Weights of a small GPT-style language model, trained from scratch on English Wikipedia: biases, a variant of SOAP for these matrices.
Each number is 500 + 50 x the weight over the matrix's rms, rounded and kept within 0 to 999. Layers, rows and columns count from 0. Numbers have three digits each.

# layer 8 MLP up, 1792x448, rms 0.115, rows 1410-1421, columns 0-223
540470449521472471466469489571522519459486560510520422445525470555523526554499577461510390480500595468534389546516508424530534444483434540437478503533470485497487525436508493511461487536463490606510452539528532564515495468518443630396490548537503469510506432500594513465533525479394622435533458515558440564551524479391483569482548505582455539529447510525536439563552459383404469465425458571503452527524498437511493501554448570548568503467440481459510559419499497495406459521474517482461541517486530456516591463493512437479579431538457515504516497602500462510498588579447482506486478488528417457437442614532536504560528539503501551582575520475487519428456421499466513473526
515467565467575519468496572435402418396533545467466442515544496468538521461491534505466458475538508423531481474458524408524604516506492519425548497508498512536477515490530522571495388424498544489525495529488532531507475563381454512514437414539454474530439516520495518476481466536542499514492423497426559508533487559525572504452490538478501435578470423582451489526512471541517519510622508382484512560533588591572570499555512475501558517519489523551559528504556529534436489526485436471561448458485495504524455356465436333521463564574463457527466448446578492510456465436591480515498507560474435536482564534568443508567480456477570510509560528495483412590475507444509508554470
441538563520414556513481471444453490494453528458526536524509486494492489462504511479525562479480494479460515500534512527446534531440471575465529548554529430513566471431604450442498547510455582484418470569537431530480510472506437568509506514495409527564476481515464402499538509431447490518511523479485478444472444543445508478540435458473471563534500559481413501521507672501433553486466487565437473489575468544566520563496526451420539454532493401539440411508518428550533558408499547474467504541436494547572518474596504475550443482534564471528498558537425432502500529586544522417528527473512467563461541484463482601463462523501571508506569424485623548561528594440465508416442
581432487529416458487550399519573502483493565467508515483481516591457492489560505499467507504439524476508580594613523465507563471488493457475552528460390511472582457526517389460572516466584451541530514426515526474544562512528472527491508527497527592585559378412493467542447557562472523575532522446455502493471491488447509550533520537555482571469538420545475439460530499528467590468431464472415458488442570509546451533450523531509494429487438550500433581554460437505563408475485446573501477512507441481499538545499507508521491515537526517414595602591402497481507552487560436592441546388459534453475477526459433552399479584420503480456504544469536513514470475419534504478512
468462518451483505487554502483550483568440463493462497485501515505568489464475499591428489501564496548483482442487477509582490565544462502478496510449434517551498515507615464447541467428529611470451482438480453391483471522458417562424431471545446509522527478561540451503506448494501486515450537508555408441545514487479534543496485588581524599475470504441547481451483444525554488467548584530631478448517511517459529397476540514550480518398465522575411527586563608580512524553501435422495477468396513393511540508511445522582443506521529549395537496461616558414471530410455503520557590510503507493487534508433477579498531576495511569407453508495485524496516595545470439522642
433456541595539464529509475491543573466497467452486442525480433495496547488515428468367391450440425493478495526508505583460502632437423598530444510507479556518547542441562452446447488463464478538466477577493510429529482502542496476464558441581545495527435475512430567459588452544433538521559355459503492470484500533539431539495439436456499381489505536570411567543602485526524553463531596588492533369515577424508532532451571488453473535469532475425506527572591614496504463523493456506581489496420496478482565468429505499486534503459532396458511507483541497525511531508481586574536554556463467458533542480524670581525503541546592503541487517604514537504461472535529533499480
586485469536511448567536561537582525443530624483539371498531560486570516497451479484475541504555429502486443491523455543542485471509473502489498433530510599562565462521526563520545472402544487545475496482513426549522451505530546555517508502523507646567457508518487538523521425547379536498592561518460415557475517416513529492513407563539506514530459450558506549530511513532583593494642364508597463532668457450520582563523509576498481559539480471584504526546492521434505521551430584475497454529485537367442450461539568585563484506523550451522542469455500464509582514472489549481497515584497526675430426555526479536542537547489460520594580482451565524612456532573541518607505
531432498531566436516663509522639564504480585529541616481388566441538439565544479523512356518427464552475507492519525455426432522530528575540461506566480446468482527502474501559601490431575449525474522577623526577512497456565544489405445564529419483521633452537498573625560440575594484576506414545556577461594439540483526540507499503575455462530515502471494529556501598586410546475500562441552495453515564470545564595452547560555494474511495496500468485461568482421595539510481526505494488528468485488498493533589466486477525550461540545585484584593596554503616520404449547461615414535492528560409461382516473539495524506504513523375520550509568542456432452457404520429491
501402511465488516499491529466534473525595549508508413473585525531443534506504570498493420510530502462526605456517448473505498528375482433518484543502519494492461517521520499509592479520478480531474494494511511365584479490493499492465536562440481459423505506456495433446468438546528482483528475512545410545553495490565420485510513452443444481500480465448529555508474515466504504539524439448632572457498473467439549438561450585560574409560447529468528586485514400472505528580475537452533434479504505550471608474518528512483529424467466501560546487521487482421560481542516530492545568470514585485544491542437435537526516442428469406440497439503487466539521606501527460626435
498421437543571501542513451484435525504542502425434425486438452536551546531519398499508474458493575532453457503370478519428376576514468412530496541511497495482534592431467512449512531470503550471533512552500488600499516562590571497489467598501498505428486544448523491567545547512542561461499529484468469574505587419488567464483532563516443588448490534503526554502514485567603466493586476477522525608613515577485470547476424607423563480535640490507461480563469448513441527560393456524520489466433590518553467577390549541495530422571444460374482533491505444436511461553519467554526459516487553577567498509536565546461561494473584477553423523467508554500540419479513512523467
509527429493540529539547433511593475457550473432447517552481405479559528529500565461539454442454508482503541544487496514477500550567493537496580543548426444417492514526498573529458492451597515485432539521576489511462456533539521413460504542496429446424582556522455474402429444476533495466414474555442572488566577418499456473508429555530528559597518474499434540565458404504425454522538412449451566415499432531610561494464535504580488512500508405511607543518426551475445592485436523515496439514492550470428424460532407552487646488550532513524495532575500485550620542510449507481440501620512495525514523610544459464518569554490458464521552460490575584595501538462441569505436
487504462537540399509509515613400417504557484534478502470554431537553494498525500496575589551484487469466568543527437451495468470487490495486535493509539530541497499421512409488437484615454451460598472439493447651481546549571555575510459444493421604607586463412382600482379533427518508453449480493552496496457436436419526500433524538618524492450457443455500465486434586514461540563499431362541290446535471505512364493507547555473473483453518544555537492603582540431509507387523501532460625519486550495537484524458521448449435458505557517448517607425458481483423470516461470508505473495434475532440486474460458595539570485472466439565549403494510397458452452400409501353483